Weights of a small transformer language model.
Size: 25 layers, width 96, 3 heads of 32, MLP 384 tanh GELU.
Architecture: learned positions, biases, tied embeddings.
Training: a variant of Muon for these matrices, 147M tokens, 4499 steps.
Each number is 128 + 32 x the weight over its row's rms, rounded and kept within 0 to 255. Layers, rows and columns count from 0. Numbers have three digits each. The size before them is the row's rms in percent of the matrix's.

# v: layer 8 attention value, 96x96, rms 0.111, rows 0-64, columns 0-47
# o: layer 8 attention output (transposed), 96x96, rms 0.24, rows 0-63, columns 0-47
# q: layer 8 attention query, 96x96, rms 0.158, rows 32-95, columns 0-47
# k: layer 8 attention key, 96x96, rms 0.147, rows 32-95, columns 0-47
v0 090:098081172152072125087148102127094092160122090169072156102171135113061080096092098091135138157139119176079132166138112134144147107116168191161175
o0 088:175158142065128107125143145122160121123130138128137148120133158067114153158171122106140108160160147159188172118137145130134116107168107063088077
v1 100:153185102139118131174106141059132163052120078125084130130143171157150168131132115100138079097046091130062153105134106139169098131154127144145147
o1 104:111115168123129059135166110186134120189133172095130166118109097122145073078142135137150120131166169117175099132100141139083129121100132139148088
v2 099:164126089123103110102200144134106112065129155139119180119153141160159139111075132155130191137133113146116137112117130083180182122127144104178087
o2 089:112110155124125117151125076158183134202112076111170117076092093067095087063151112104095101135132124183136161165155120173133133174112096117115171
v3 093:108127115200099163136040176155134123162118102130158143148128149150118140155160165152150123094129062143190130124167113109149135143084162136146095
o3 087:181124162119139151140159077095128092127138161135098096109147115153169141144091122112135114159132165069092095106103075200135151086157111151128178
v4 096:147090119153128138112133125136137096130068183178106144114137102148100138120112067127127151133101126070102130149083128162133115171100171066137133
o4 091:114160092115098109135099144068108180153198103099120117152132148138136095135136183168122088116153116128120129125174150121158186114134068182130159
v5 095:159100170127152127094133115119100140125160188087049150103064114097095161105134163160125133130147109108109132174116093142204092107170191102154106
o5 094:104184053161098147166156156169152126163084061124141115136176152131170053130142118169139123115118182177090158086161162114141141154084071153098093
v6 096:127136102139150134155076141157160186146163161096126143130080085136150065144102118135125080126080144129113167147115180150154102140137153115108149
o6 080:164116152123112155120174089095105057083099127137123082094183148178152141164167129123103166136190136122145091100077145107100143138153153155177111
v7 097:175122133169144133187137144088152087108105135120107163053058110130187143123135064106109130144157156080091064103159144113110110112141137095135095
o7 090:097113136061068116107116131119101172160187160118116114121162111117100068127086150112148111093114078163130160159079165136121131153149154171164077
v8 097:100075172127152115142095097156145150100168127136154100149192152105101146114101166138191172066140089185065154107148112150138118107073099159109099
o8 100:185098118150145096130148165124136167108105133109097152114126136112152177111155127113070062181111182067165127148101106149168115146091114204098153
v9 095:143085090162116117187079133081178152142093105109155115114079096082082154163162129106164131129103051128134103134130150112119092150171131075143141
o9 078:126187170128119093080189118140098101102182166127119119127143119162200100129075156117136071140206142117153135088141096168106128107132098149107129
v10 100:124115157124127103191124127103145115133194127151136133118114090166112084069140138139134082134149112168092115136220171151095111138123066145061092
o10 094:090124126107126116155179117106084157141088159107117163132130155057107132163065101124091171072122168118187119125038172087187124174148136092174145
v11 110:131173093142076178110151102115100149151172178131137154100160175123114140125161115146120115161105142119125132144203121118127088176102077136153090
o11 108:142150165117207128134189153118147133134077092135099070170135081117098131091117124137129131060113095133184099113104139161123132090148152163111136
v12 099:109086142138102131132070114087102124153149204061088174095099087121141161125121143189183160140193171105103137143141101110122068142094160197131126
o12 092:137153137153129173159130086145116138134104124133144071154190189116123073120135090110142123071080135110111109056134128104169209150127134133132125
v13 096:094143155061087098150206145173091088173121128173181122175153210055048114082147137123090107104185151149119106143148119182099138114148088170114119
o13 087:093131107148157124093055138118157130131161194107128105116132046087143196153115079177170130133084147155126141161120122088110117149121102077112141
v14 076:079154134094147113113144123142183076104100127126060143144072156163111153098096083149133124165101119151117092156165085121144159180145154093158096
o14 073:184089156063159170175170159161127182124093097115157125141127120111148064137150119123141213151141146093138198131170115069114097058150099103163139
v15 093:126115154074129189128139106090134137175141165132098107104100117096183147096156185069083146121126147051098116119155186175164143132190152138108110
o15 095:144153073187098072080141151110163144113084140092166172111143140127107139136140145181110171110090136145113128085135115127110126151101085167151173
v16 096:145079146152151173119168104080189119150100168152150154102085117166146108195076160104175132139177153129122155090103167102130074098150153100106073
o16 093:061164156086095106157106113130126101089141085093108101120130161123138157058161140115072164109089094174189094105138131134213144139137097146146135
v17 087:153144189146088174117127145176154113123127159109177068100133168199111134140141102143185068065119120145123130148168117147152115133076115125119161
o17 077:105065103105183103173119140143145140135141067140145182150142087113217104078115133109107184191142140131112081085100138066177144124135131095118092
v18 101:142196145136145141162100119155160103132120103121197084195095144092122090134147086108200094080136134119117057107075086129138139178170113097129168
o18 094:075063101134134126072163126157100164066110153167091160092124045198143108142154116126118143174148115132131128175142141091100130091117150125154093
v19 098:096103154138182126080092118194149124122169108163158157169100061153155146094096152110111121140114207101148144175087075167157114122157173160101129
o19 102:143092096088083166186169086126118119127152158171112135102124132141088098144147104125122133110109104145105100101183214120084128125095153081231153
v20 090:105113156127111143138139136077149103167084212137103106133165176074124147176047128140104149140167112097104156050150162091184157095118161077095113
o20 096:149158119113141075146040167155134103115127104077156174136126066204121147110163132118117108096114146159131134168106159124160136150154070157162156
v21 096:099147138104167142174097147083166164169201105088163072073087128115117149083156137161089080164090158083143115063147139153162152089187138128091144
o21 095:172105123117133113118125141130092116071075167178086181131201106145143118197054161110119182106171080112093096165108133114057074135114138147187144
v22 090:135142171149104170079178127137066106177124156145158140106141147135073078154121127201098128127162136102098124085059072180127178154092136077110126
o22 089:142102109088153071139070118123149130119142136112121101171133141155121116117122137161165099122110130161100162172180211031167117153125121165100130
v23 091:164111109143097076197154129127128129064101060116134145133143165149152135146103096177133128155078060193074134122185124116086098135118085103139128
o23 084:151103195059141137132136137122111079152174162118150068117075143067120144131146095110128094130152165116172153124117160131125156165164107109147109
v24 099:168104109150131147174092130111181094148142104095187115181104110120079076083114100160135082128099072141105127087140107162093109152174124135171138
o24 086:089132189100132127102187152133095169081100167095060126079149136151165125140151133083089163146143166095147115171120132094099100146104183109094137
v25 090:109135133088125079132107125111136113152103143143106153194149161154173124064130070053068138144128088141082142131156143164141135098163113163125165
o25 091:092073160185111146106159121166118211167175088071150147077108081112123160147121160162155117096144157094151137145119105149105130093080158093116153
v26 099:092121071091134100149166101092123137129066118110132108096122165156150171171110082140039137122108064116144148166097129117110166117125114143152136
o26 099:102142145167101074188062103162102093128148107138097180187111164164117129135151176100162128104151177110146162134122098093104133160134113121109091
v27 101:128141130102117153162161113145153079163102154115136129116097142096122117123099072160090146145129152133086119081130079127095131152228069121106172
o27 098:123072106132188089042118158070121163107147110117127149148156149088154153116164157113111120070117119148130133155136156078109146087153134102165118
v28 095:157093114104178085122156141121117171096210075114115114140172125193180144087179067167149172125079122131114080122127094126176130084105135117099186
o28 087:123134087118089200168075132114131110122076122199182059079096125078076145186122147132145125157164104117137194142137170138094118170161112152148084
v29 099:043125140130131148146094149175119101138130189180168154139145164127075078084087162112073075139137164129152130130111151152123044152110140216150124
o29 093:110106110173136141126185150117122139137106083072062124143170096145112165105123104162138182108103139121092071120088097106161197120139156089100186
v30 104:152108086122075151167080201142122132122118167073145087111121067108034124100157149134129172107138131146135158143105181135154111147071153139135141
o30 106:135189153125204118103130077166156104118102115145132150100121154130189147136073110115089093189108140124120094079131071110094172136195118137084119
v31 089:106103113129140210130118117084074161187137146111140083078130172056133101165134099098027136115129125128120155179160155149127145120140127161156202
o31 087:145149101154131070133162170190102074114113120100124182167153092160070140128153136137163129115212103123078110064130142075104122157163136126122104
q32 147:098114113184123112057124146126091096139140150202079137080169105105165140142181113146127160155133115124145159081141145080087135182139138162100178
k32 121:166101077086162089112102120134168132103078156123100114110120093098098131148129169088154129141133159188086132160145152159177115126180123090072117
q33 112:167168115175135110084106158129121062116131114113196151108119138077106103141129092148119144129174198171157209129120141107115153130187129080067116
k33 105:144130087132191087104131142103150125150130162070135123150142145082129167116160188137156049092179172148138153192100182107149150122147086097117063
q34 110:054131111118175159118139173154087158161108140152132115126107103128148109075083103161160110166104163111136151140185101109144084186126117120121105
k34 115:100137121112150167074144165135100160111122177088168094087154100070123112101093136142146168088129118156104100148105083161136115122140128131187129
q35 120:180116153072116131120164103095232185183176141130117108109117141073150144163138096105153100142083139107162108064144101205119129103110107118141125
k35 115:215125116083103103171160104147139149161123156152122044111114172047133159115166091184121151198083112133139145100145087103119121093068183142143105
q36 119:133139139184125086117161169175150145132127108151130125076104160123061135109139090182108190171158101138141130155154164081141089092167155125064120
k36 114:132146097158175100091160131142153140151124198165128182139119117147106155109124093151082098129164154125119143130072155180078086078149131118153119
q37 115:109104173138139117162087122148187158154136090170105114167135083169130059124132163096133125115135119099110157089131186089097075140168079144170118
k37 128:175068149091153098129040108130111126135116121124135102114047106104088143138090136159117124098151116146064158126089167160094147091195132171136140
q38 111:070103108146043119182088198132108150097138152100180100174106123130084132146140164113183102167147139153142148153129089162093101104099099126083133
k38 104:071120142114016154130097128100133120144189124149146118115151090113124122142154089141114160129110134159156190111125136088141102099161104120092073
q39 117:064103139149049156094144079134123138138127131138082123168082126147152112110183158102140142128109122135140148082130125158150154114097103126149159
k39 127:092125102128123095121165152166140149129085108179108103153066110152146138140173115128082117110140122140132107122110150145168158102072120099157125
q40 108:148114150101176126087153147118136120117146143095097141185149098214126109102109118101159126105172095160114101180135127132093159072163120118095143
k40 110:133151194110126149133106130170123132134111099099131152181097086161133120128057120083131093186170100086134089143199170094068190090170172109166132
q41 130:140133134110124137135115130187110055057119091138063139125127134143145117070147137120106172152085113159179155096155126114122112151146171094131125
k41 107:162184138132136101083143119147148138059114142105164064126162145145180144083066152112108118098095163202137180124140143186095105146119166112129105
q42 114:092094110106144131121084105154073118101183153136069155100087142115071049177147193129068135128174106117130159162127059148089168103151102121170153
k42 118:098125067139157142114121085141108144080183110099108143113152135180100138146150165122152138126141074134126152163120125112098150053137092164145137
q43 111:079109098142165154084054137132101102122120059133170166117084098118201091102172133137153117142124149158115182133131161109099155170174114123120173
k43 117:129144097173140133143110124084127140096073114112176138128130063162087080108086188098155093064201184120143092217079153104134164092112129124130202
q44 107:144169164174168139142122111155158119141140119136092135116136086133084102107121119129101095214113119079116105115110174097147120171147105136130097
k44 102:167120094179151120127149173158174139107119078163136155108136109050140085168156118087175175137117099080109110115091171168144096168085191136092125
q45 123:157078150132145112124076135136156077145157084144141175119110155085151110145083123123070117163148128119187104153168096148148137148098173145183160
k45 104:172086162139129089100141125103176174130163099118138205108125126109141160108081163082126120092081122128136110141203157142166141171105114149131138
q46 108:106087106095189162147132140123114144095106128157133088120131096103114075197080056151205133112073111170128101141150128132183168166088127076136134
k46 110:076122142117127152132159128130186168156109110141185085117185108118140077185063137128139116143074114167158141147127126114158125159127121090103116
q47 129:117100163137174135164158101094152151097078122123142161200141113184131107176127144077155089074096112085169061155133109108088129099133118169107131
k47 107:140161145096112161166148190109154170100157097112163098082154146179095126142181112076104182106093140089148141112144126092119124189141118153148123
q48 124:110117124145089131141106143094128115136153094167087092079117160124158123102119138132086121150206093158196144156198173116067064099139144135160132
k48 115:103221068160137131173100103086169134073179110106105138070127094155153178067148140116139136103138091145116174076159167145081129104161194109147097
q49 109:162125087122156150112112133108200151122166157077122119116132142109120152152130114111144120132133137088102131199065177086170113112153125134181139
k49 111:140146062115091139092159123119161168150120123158182148168103186107066130117171156167082162139064124121093143080131140077125134141134151118134132
q50 114:159096093241117130124136165140164133152141111177103108141089199069107112031104152149197132132104142138116170118157171135104110095152132081139127
k50 108:150115119149144110151120119171176170234116099152119151189091139063097096089108074130169136099112132160057153132109152137070093067121104113145088
q51 114:095138090103116142129128124076157074114124177185082123112104180180135145158085135114133146191144115164124135095153193114094116134081145125099123
k51 111:142181071111133183089115157083133057112127163177094130119084085177165125171126067173112132197140106137141091151106181122070103098118214123150144
q52 112:134124156163080145141143053121128093148145102191142135228124196078097173191107144123138080141117135109177121115094055117180101100143114094084152
k52 117:089109144141101166150148092108033078144188141104103120168107136119122240123132048129159155090083151129159139133096129124148160128115156120147156
q53 112:141089107054175116098156164148096139150079143117142099121172153142101112109122136110164120161143166154165163055157103090127105190095164123094143
k53 101:195172157123176156085089119187119110122113082077074142085214126155183125195109123060144147175093134197146149121088064093135117113153135092134122
q54 112:176092097178122120152107129128117090129169079128110123096135175114137084089155081146136129094126091151131155112188087114128141151138100169124126
k54 112:131158142210154108087130139109154110099182146095117101108183111123132094094188107111082060118079125169148150173184108162144141074117152144140109
q55 112:144128125126134103155134111108110116116114162155066101191099148036078129117166126087118130108088126105049156139127097137142089124082137128092154
k55 111:141056180157123135133110144137095127109131135148141098133137158118139100103115080083117152129091121103093163119108100142143117120121168127166127
q56 105:196138130125101111164119137111164155086081119170159109107143133123155082148129052073114106094178114147146128106146136114188127083103083128088151
k56 108:111112158104151130158150149108149130137113122071133172121118155159164148100115141163111097147165091121096156124142132166235084106117190136224136
q57 111:116096124169102157126135113141177143145145159155153111094149171127124182103130122149132164127191081089186160143130056106059178103100138045140107
k57 106:104106109144144121118143110120139161073186126130104128155130174089040125084163174108157104140113157161132143089118136042112107107080185067136124
q58 120:124089124138125185111100186119116175105127104079048043129144121087116114088121085174078124147095108107163175138171126151146164121150180056134150
k58 120:100148102147125168151176154147174137120134113093076060198174127080138112123125058142121113101138184108128122169125138115114124119078183099116122
q59 109:105133123209101146111109117175084205140123078130129154075120104104114111164169148148117097151125178122217099107134146127073091185086151070128153
k59 111:078080073156128133121117108195144144122083122096151161090110099105139130146122173127132193139140182162193143134121130074123107100100154112147099
q60 124:067167103132128134155149145167136114107189116109136147078185146144139033069096110160079133152165123176109120105178111167166141126095140082130175
k60 115:081147106133138090135171149146140125168136083095100179111177103165158055112147141161150106127105133140126152105134135151146147141097112103147123
q61 127:096145087104155177161112161141155124131123137123144134123125142179188070124174071173117107073104147088127104132125149107078148148119181102128146
k61 126:156095142116092131163099153092135173101131097096160165093097101127145076139152097189127104156105173093161082107058107115141137161103142164144119
q62 117:121105138128115144142185108142116154092042062108100167131097122168112146145107161090089069080091147093157113179087144191217109099128158179146077
k62 121:106107138107146169110178122104146152136113067137136158122119144168114101122119131110052161123135142123170149174150112137086149133139173154089101
q63 108:169130100113184108095131129136135150109090174120129177182096107173056149168136138169076080087089148161132110197060166085079135123161203136109099
k63 111:124137135182114141113153137163141137122089123170107141138087141155113146184111154109158148174115145096140100096092176077088139189171101113097142
v32 105:132161072124090060091107117120123090154158154141149153150169149125134147117144202154136101141170167151135154111157087078155164177143146132086134
o32 121:120123175079085164133129120156138171152105100144108118095114145115142110091129076096105153098108084107130081154083145154110128096095177167205124
v33 096:058095130084156123128079161113167145096094161110189194153105102094149145116153136078074127067122135168138160071120120127164173110146080148136106
o33 110:147122142185134156141139083175088088197141093138095058158108128135107117111135112141174137150136127095125124157134097168117169147105153108135131
v34 115:162128091175114152102124094126063136162122046109138131135115173131154131144140162145112111155160112134183105092124140136162076125169138122138097
o34 120:064093183097115093140111166148201088092165187134099097142138084130136117085112102103158148075089118147122141150118128085112163145142136165137162
v35 113:130069107072169138074118126103142107151122119133119148125161152148179198151115120133122173072142175120130136096091108130091156097133113106184142
o35 129:077181191154144098127125109138109168148147086141126105134053101117108085114129122114136114173097116126166126136152167138156112154139140109084090
v36 114:148157152117124139137133146053198165132199156145138067144135078188153091119180137101171174111131151136123148097125143143162124076118083115087153
o36 115:071126075122112124083113131171049080172080151127148170125125205053092126120118131157108080146138116142145106163098118101161130204115146169148123
v37 112:137103135106131086187134108156095129194163143132139134124149132121128040165099099097140167159195120147139148163120087144090120144099114104154157
o37 120:149147132169132115079154148094187145072106111176136120130113127136153164062171134123084099108057125126142110073134154124127131144152144168153086
v38 107:094105170116186097155100136142155160113166163108158152086108189174143146123107087151148094112123089136086099140151092151150070095124133183177137
o38 106:166165128130152160113182103150111102151101093178091110174108094052136095128147150131119113110139169144132165080142162098115178126154103075096141
v39 107:106155115093160164138160189136158114168153086113171099110146120149165196084129129081146114169122131141139195117086089145124096142179160182112053
o39 116:150122147152136085142106153109097146049139152117095144157086150125090077154162087169055125062105148086128085140182154116167173125086125089125180
v40 120:115128115127203131098123153098098141131190139125170140167109134180063094122118107164128100093153159178091143085132107135103132174107128087126173
o40 131:155167158163047101171138090155159146099097097163109097096137151105201147155128123103118114140114140062131110113140130161174116107108150160120063
v41 113:118104103161106073116173194162115154161089152083152093133164115170103068141162055188100133112126142184129131145147196119117092093157129140137157
o41 129:134198140119125159153073106106146126127178091164163183114072118065138177101100168114123097130127125108129120090100052152147154161086151130103128
v42 109:068117142133131146098135107117067144101096147129094062151190155189089167113084114145133143152139098160159093088162100156133092185095175102101103
o42 117:188147144129143065177118191137202135117147119130164149111097142110133142106177107121140116119113162108108140151085170153144144128153054178152144
v43 119:131160107140145133111086128137155156133098139103141103031143094163187109140114111144103147172123130116128182131188155105102149119082111152141144
o43 123:078094144171086130141201144111082121155133135145095162174146136079086183126133129106121177134113110128179089132085104161105117115129148098107157
v44 091:161104187155127184122124144112211100125124099108118196080111151136130117128056149149113059193154158129159122093083155155116153103159098082114184
o44 103:058169091110110105086147104161094150113140125176122086150140093127125130140187126136151187053123094100086122164153068104106104114109161175110060
v45 113:096159033186125140136141156110125189091099147136150123116071186154136113120097075117097129083107142151084149201197088141162073132119084090160129
o45 121:177109201111145108107111126186140074150152115111099125110184098100138136145138111135118127191119105146151123053091133161162155151124170170063145
v46 105:118110079117139161126138085180115124183095120112117094172147159110116145223150107184151129105104114129113114107099107123146165134102135138148155
o46 110:194158142160109121130146104097111112102143172202106186075157171123143107076113124050128113157128154114094087117138122112115096111166100139121106
v47 105:117087113092157138168145131220131078093069113111181141135124120127108133089088139154134069060133155110177174110105171095157105101190117118200093
o47 105:114173114160099106118096082084145114141178154145059108146113138160159135164147115107138159143119125160074136137149053144130142150065095182051172
v48 102:153103116072169093143188129096124111117062167157115095123086168057145103113098109129096154164158106137156102115141114115120143092171177122151146
o48 102:072130136192068185152137146159165120164174084137152117113129108192126119108135104184135088138103147090076144120118158134145130140099123109140116
v49 104:077096072089114090150164130141141097171180106128191119116108159132135144118189105083123131105115115167113101106092168111144093162117108142072108
o49 114:182128189172137158075111130125146192069111125130057134182123142088100045143099153158118094140177109075120148130165116171094158096162117193179109
v50 099:201080128151133081116108103140112168079154144099148145163120106117099166124071159111125174159123155111144156139097154048151084093154081125159081
o50 107:104117118082161187177174176078158076110118127144084127132125177180156096131183077135102106137138108112137073131163108171085142122129173116120141
v51 113:106099154089117136121195180120084105077153062102197145136197127138128094106148133078147105120161127198146153090149192105128110141075158149096150
o51 118:140144126196110132149032101118165172151126173138078134149092175090043132122159142140103160133131088088121135138143100131092142076181112125161135
v52 111:136143160096135129169147115147121152111138147123082124107159135111087065107157155071150134103145179155139079099176122157135138107165149089158082
o52 127:145116125198101134129117192092137091147121123172168121158139092141142170140124133196164149123093086084095151146089128115109090146130096149089143
v53 098:081139157128157152151191123137129106096100103088088102087131125108096164165126100177087104162167154158066116083192093081115125108170083108118125
o53 103:203069094125098147146119085156125117130137184149183152146146151181169103092095147103162144132076124095126100187061139162125117148103133148108127
v54 104:149174144127185093101191122129124148129179131084136141128106110177059126094197133132146164183108149090152091157071085133136126114131184167104117
o54 118:119100079144081145140075143054115072105110095159114126110170157069180062159068126111098098106140112169113157097166140169143115106132099107173130
v55 111:138173100136093140088138093118190135171094136075048168147138144119116115082092149142106120118054128072097180162129151146120184151187126080139183
o55 118:074123153106180084139108126148092124084141123172230130079134095132160124149142152146167144172197130145118067111145107148106123129085097146121133
v56 105:116107138119207160117072161139136060144088066137125135126125208083154143099151125114152154048170126078142122144154095109146162086128147103128134
o56 120:136129079144085134136139110146128142136152168106122127099093095156048102168134127119116092184094148200064172137129139168086076137127125162108093
v57 108:166101128141148131134191094126167093153158105148131174149114136202146139117133147116100108101094142134146118076115038099139115105155107149224157
o57 119:093185126091135135137037162103121152116076159134102097100128139111112176132154085137119115153123139147138135188107168108169157132157159096079112
v58 116:154108171121074165124135117155181123144122105126073090115141154156100135147053106126149139149099145139106082183097198157087099175046111118142196
o58 128:131168091156202129130122167131074167111125162120176110165134114097104117095153135105074119109146082106154165052131077156148151120194115180122069
v59 118:147135151102097089108154129148148138119147180108101167153196152108157142132170110074183113076148089138171147137142119120140015109126063155156097
o59 133:145151122158148207109118163102074159107131079086143102119092096109124113090118159163108129149131158116061083173088136111091196168142175129090128
v60 114:110182115135172144124131120182100133104137091159166133150081126147127188141034077114161158177113135161107109166122131183127167132159107109119042
o60 128:131085118126129118119137110061175174117136142098114099077184145076114101116206107121135102141110099107148136101165144117162111158093144153141242
v61 102:137110168175101125162168116129100143104070155139137174090183108119158114142066118131126148154144166140110098108076130116168101106117096136092138
o61 112:127133113099153130100132137135175140107155154117093107158119128160144167149139107144131095143134106077144134105153092117068151108123183118116111
v62 109:142151130100178144157073174121157104143107069081099115135148089099077160088112105105127130154136139095059068074065117124191081149145060193170088
o62 122:078086123152122129126137106137094129095175141131127151150092126143152111105167155124147113071070112159188160182154155102081155100163146084112134
v63 108:123136218116090076139147149165082154142079088082139120135122138163100108076132150149142108116157091131127153117114072152141168064150090144089169
o63 120:130110110120148151108085113061128091093157175204111151136139098120137123223147116101089135123071150107135155117108201101064091157105207096164110
q64 089:091121052118163091119115161193101118111131115120190103130139161171090125104081074132115157094100158134086101104181103131110105122109129147167136
k64 092:082142148161156115146111144138116148106072071123193140143081101160086147115149171127162133135156095122135123102085172115165159080125118111170144
q65 075:151086115107123147162108161172094136095132109112176118124134091157096173100176111119044095125058113145120100163095117136091118056134085088151145
k65 083:087128194123167132124162165150142132163164159152149132101080102148137164102118087117177173102134074111146139130097076103103117110120133109153122
q66 097:140082172119104111149189114082115173116179117147173167150085134180119036101115145065115138119144104144150100151118130143128217125121135155133173
k66 083:127150148083079175137121141122090152084140156138172054087173124150168094153152137169114197118103148107146152115100119097094154118149105160139104
q67 083:160105186118173117098101087167137127116122146183062101132166093105196104078117140147145071116152094063118168125132166134121120190147054094068154
k67 084:120141122104148071177144105153127105149138164142079190079119075101195074124066132132128065133127140165133079136102137190094148123168149126152132
q68 100:076187162145174170107101185160162112169144129099161083182107143133141072087165106173104108138074157136129103059154072145141094178131110081145084
k68 090:149134097219126134115175143180152102135164167125153124127130116172196110107136125135177120117155143187161076068167118114110124075070165145132136
q69 079:065134119090098196127138149141153106133103095095094118152139139157134139098193062099174095118140143168153103127136160106165168155121112091180133
k69 081:080163094074139147146094139161132117119091096203089107162126147117143063086151142100110150097147106155114110190114152121120158092118146111168097
q70 092:182090104134137142172180121123120128116141130194183161087126123172087142114119102126128104093150088114085148104109164112195103162103174127121130
k70 086:098098128130160128133132142131122107177120080171079181119096112132076119176108086104102168082147109111082098096143087089188132125167098200093147
q71 088:128146121119173146138079190156167165121102146140113161115142057167077069137115127112172176105148094164161143153140116108159094127128156134182117
k71 087:100133106132143114116115139191170120121109105166123126165118119086156128163112179119113133040130063142136124183118132152108146159086169124093118
q72 083:082115137136152112071115148068155159133172088160091155128138064137089126168124172118117191108194119070116103092088146110128129099080118120154087
k72 084:103175137111177142127095141093094121165167144183074108156153153079162112158159196128167127074131175090136126083125105165094134171132140109123071
q73 083:155176125157169143102129146125101078122122132089113105107116149203103091094128147173125128119118108105145098065136152140218158107167150122133156
k73 088:148164117163151124108089081134125124052126159121123112078142114176176149144119112144094113101202157107133116216138143182079154128101086193130149
q74 090:137129117126135132135171110119085117099123159092101103088125131120121143075112163161156117166118091067096101110110146143147157109176200137192155
k74 097:128118137125140115123090050170160118108119156100120182115167158132132109144108157098151131106184141116085115208187187134125124178129095132099109
q75 084:179081089099109068167127147102132146147171144109163167120081062128089133127139156136090129101127133129133168169131100122174185155146174222131113
k75 094:113151141153160167109106107102142144120134111100131152208140096127089118203107156139127139147133111050099183112046171094170164155138125092042069
q76 083:118135134128151127133098175123107118103081137148125134102148157157076152184131114112099099159151127163091173134100156127137121114203179092188114
k76 085:100126109120112149125092059138110124159183069133132155138219146110121160139103054158096114133069169163091189136131104105190125152090151157153155
q77 081:178106094166176148129151077076184132161119139142151117138113097063155129084123130135101153139129146125123157152076146125180121134108179145090100
k77 087:173143137124100099080130186153165191199091117146083144147143129103166071105082181132202117122121124104107161141158098103136133121166075107077142
q78 087:072157095143154156105101094068152185068158183076151088090123117137138136157097120135120120108134117102131179077161091138161138149160151091122147
k78 089:121182073084100124068113093128119109157135133109157123055141093113157166166169162113110119122161188182112194174113125174113166178156167128091113
q79 081:094060084126163171165178131087121141098111153121114155039108107133101129187121110136168183105137107099128166143103172121143144181087128102159160
k79 082:108197123097166132148139080113163156162081128138111111120147187066144113190150143082107163129180106082116082211125083176119112166178115132146148
q80 086:166107136106101100145106130112130102149132101094089107173063135094109161135178156127109117122097125141119182158117192152088074163196097180115106
k80 096:111145168109119130190116100151122113104180164121095129128132152158199178097158089143050133152117181124118162143051099138106134067148052126113143
q81 086:152078101117087104192129102152134141144129153162119170129142171178057118108143132111104155147137163151064078186139110135131148106079168123111081
k81 085:120081143099115150123114152161131118119190144113088192162063119109098111141151121160171139131090061088074187110084113122116158138146126164157076
q82 085:192097136156090144162209138136167108114089146138085158170140072138107092166163147151147129080135086123102190120098150155133168128143148168132121
k82 080:134136146088047162118170175121113109102212173162115097185136182094112111150154084164127147156109151113136083144135128081185077134095129149084099
q83 092:153113156099101117169102146087172183138123136162093079120091164133142177118153117189075129150110131119217103155130122117160082108091159089097183
k83 100:125115083171115146122153126166154155153129151115143152144124107046081130133153111114112089074075156152137085073145170124195125115181159104122087
q84 086:138170132078118154105074120124122082119144167088100100105124157123147194093166135086167101124179170181147100100104123145138172128129093117068176
k84 096:144132104114165114132097060123138061169103091159085161113083126131104101101133137142119108103161143127125140111092195160106138119114085063143117
q85 087:111190093167127046121122152167147113074125140130165090123154096168148133115121134141140143169129115108126136027151087096146135173116118101104129
k85 088:091176112168119093066193077062129193095125172127139128122096057113145139126082163108105112116129109127135112155090188144117154186106154172096118
q86 092:117110140103120128121151119072089123078151146138132174144061094246053103150079161114114115103169116103127111156099172111111155143126152140124163
k86 094:121155139095131153104050105165112114155141148131143110066137142196144126146163107163123124144141122060119170120124091094107124155167099127091110
q87 098:142185183162120187146102170033051082075113154114136175106143147109158140122174116127109142100161123106123077109130120155099159143156163139128158
k87 098:119147142141103175139142100121086041196116148125131120174092148115143151144185112151168118117113107162147081149208097067097152138117126142124111
q88 090:093152072142146173101116140145128170184138094167163129081169105089171079120149158151089140115126088131159162057097104132138119148124172146102192
k88 089:076174096192169136120142147115135090149119143095118121108146071137132124133117122144135163125134160183124089157123174164092142145130166111168158
q89 098:078133120154183164067144119135105157106157149112138095115113141125086165096109129147082090136097136123158175092085048144170124142147134131113085
k89 091:151146099142155135124104146158154104137097164081132058050189102149134155094105069173102101169130157136078172187105105175115088151129172091142111
q90 079:165137129136113153169048139059094174113170120138126143084080133068099136096152107147074164119111129142127177183149123098114113099125187142143113
k90 086:112162123115125084182171154121080085095098150077096119151122117100114198133184102134100175073124104164155151107121136133133168114181142077132123
q91 088:051109125149144133122107150113114157097177102143138123076075140166131119123140100098104144111173125101088098119132097115144122187141162109152136
k91 101:082185116118130115114154110141081114168108092144120148150108158149162084167141127134140170109130177129150117143156106130128151178151124099134069
q92 090:161165069075120176134137096107126033135130136110143133116120224158102145167128100149102119142151176142129163153125135120138103116101122165097127
k92 093:135119102124093115107125168098085107072097159104092085121071151166099118104083095155108087147172119134148206132095086147149096092149123177142148
q93 078:120197084124164157107060112223126140119137131125084083101152110140136128106158131116134141150103204153096140125155074126163115115107121039146098
k93 075:105084029119153062171129101133135091087134122118127097137100082118166116071092132120139123103156109146177155149128152173112136154132164120163160
q94 077:080118118106132122090121156140133155110135083143118090158199123112105146179101134115113145137084108115082074145114130125095052092169109122203173
k94 093:076086102150174111115109147120123138100136150129156141078136107185170185071143131099151121100105116097178112138099110114121096131079180180157131
q95 073:178167104163073098112139113139145128123114146176102104111114131129122210083046109113154124137096150140144141143122057126163095119128089159139119
k95 085:128081128096130096146106172150192165107112072137121132147107141074078139102122105100117143181109128084110121102162161095166153088125116088080088
v64 089:143088133124081118188098126175154122191069173161117144079077080097137117138108124198132124169137116083113146132132115119126170086207145074153182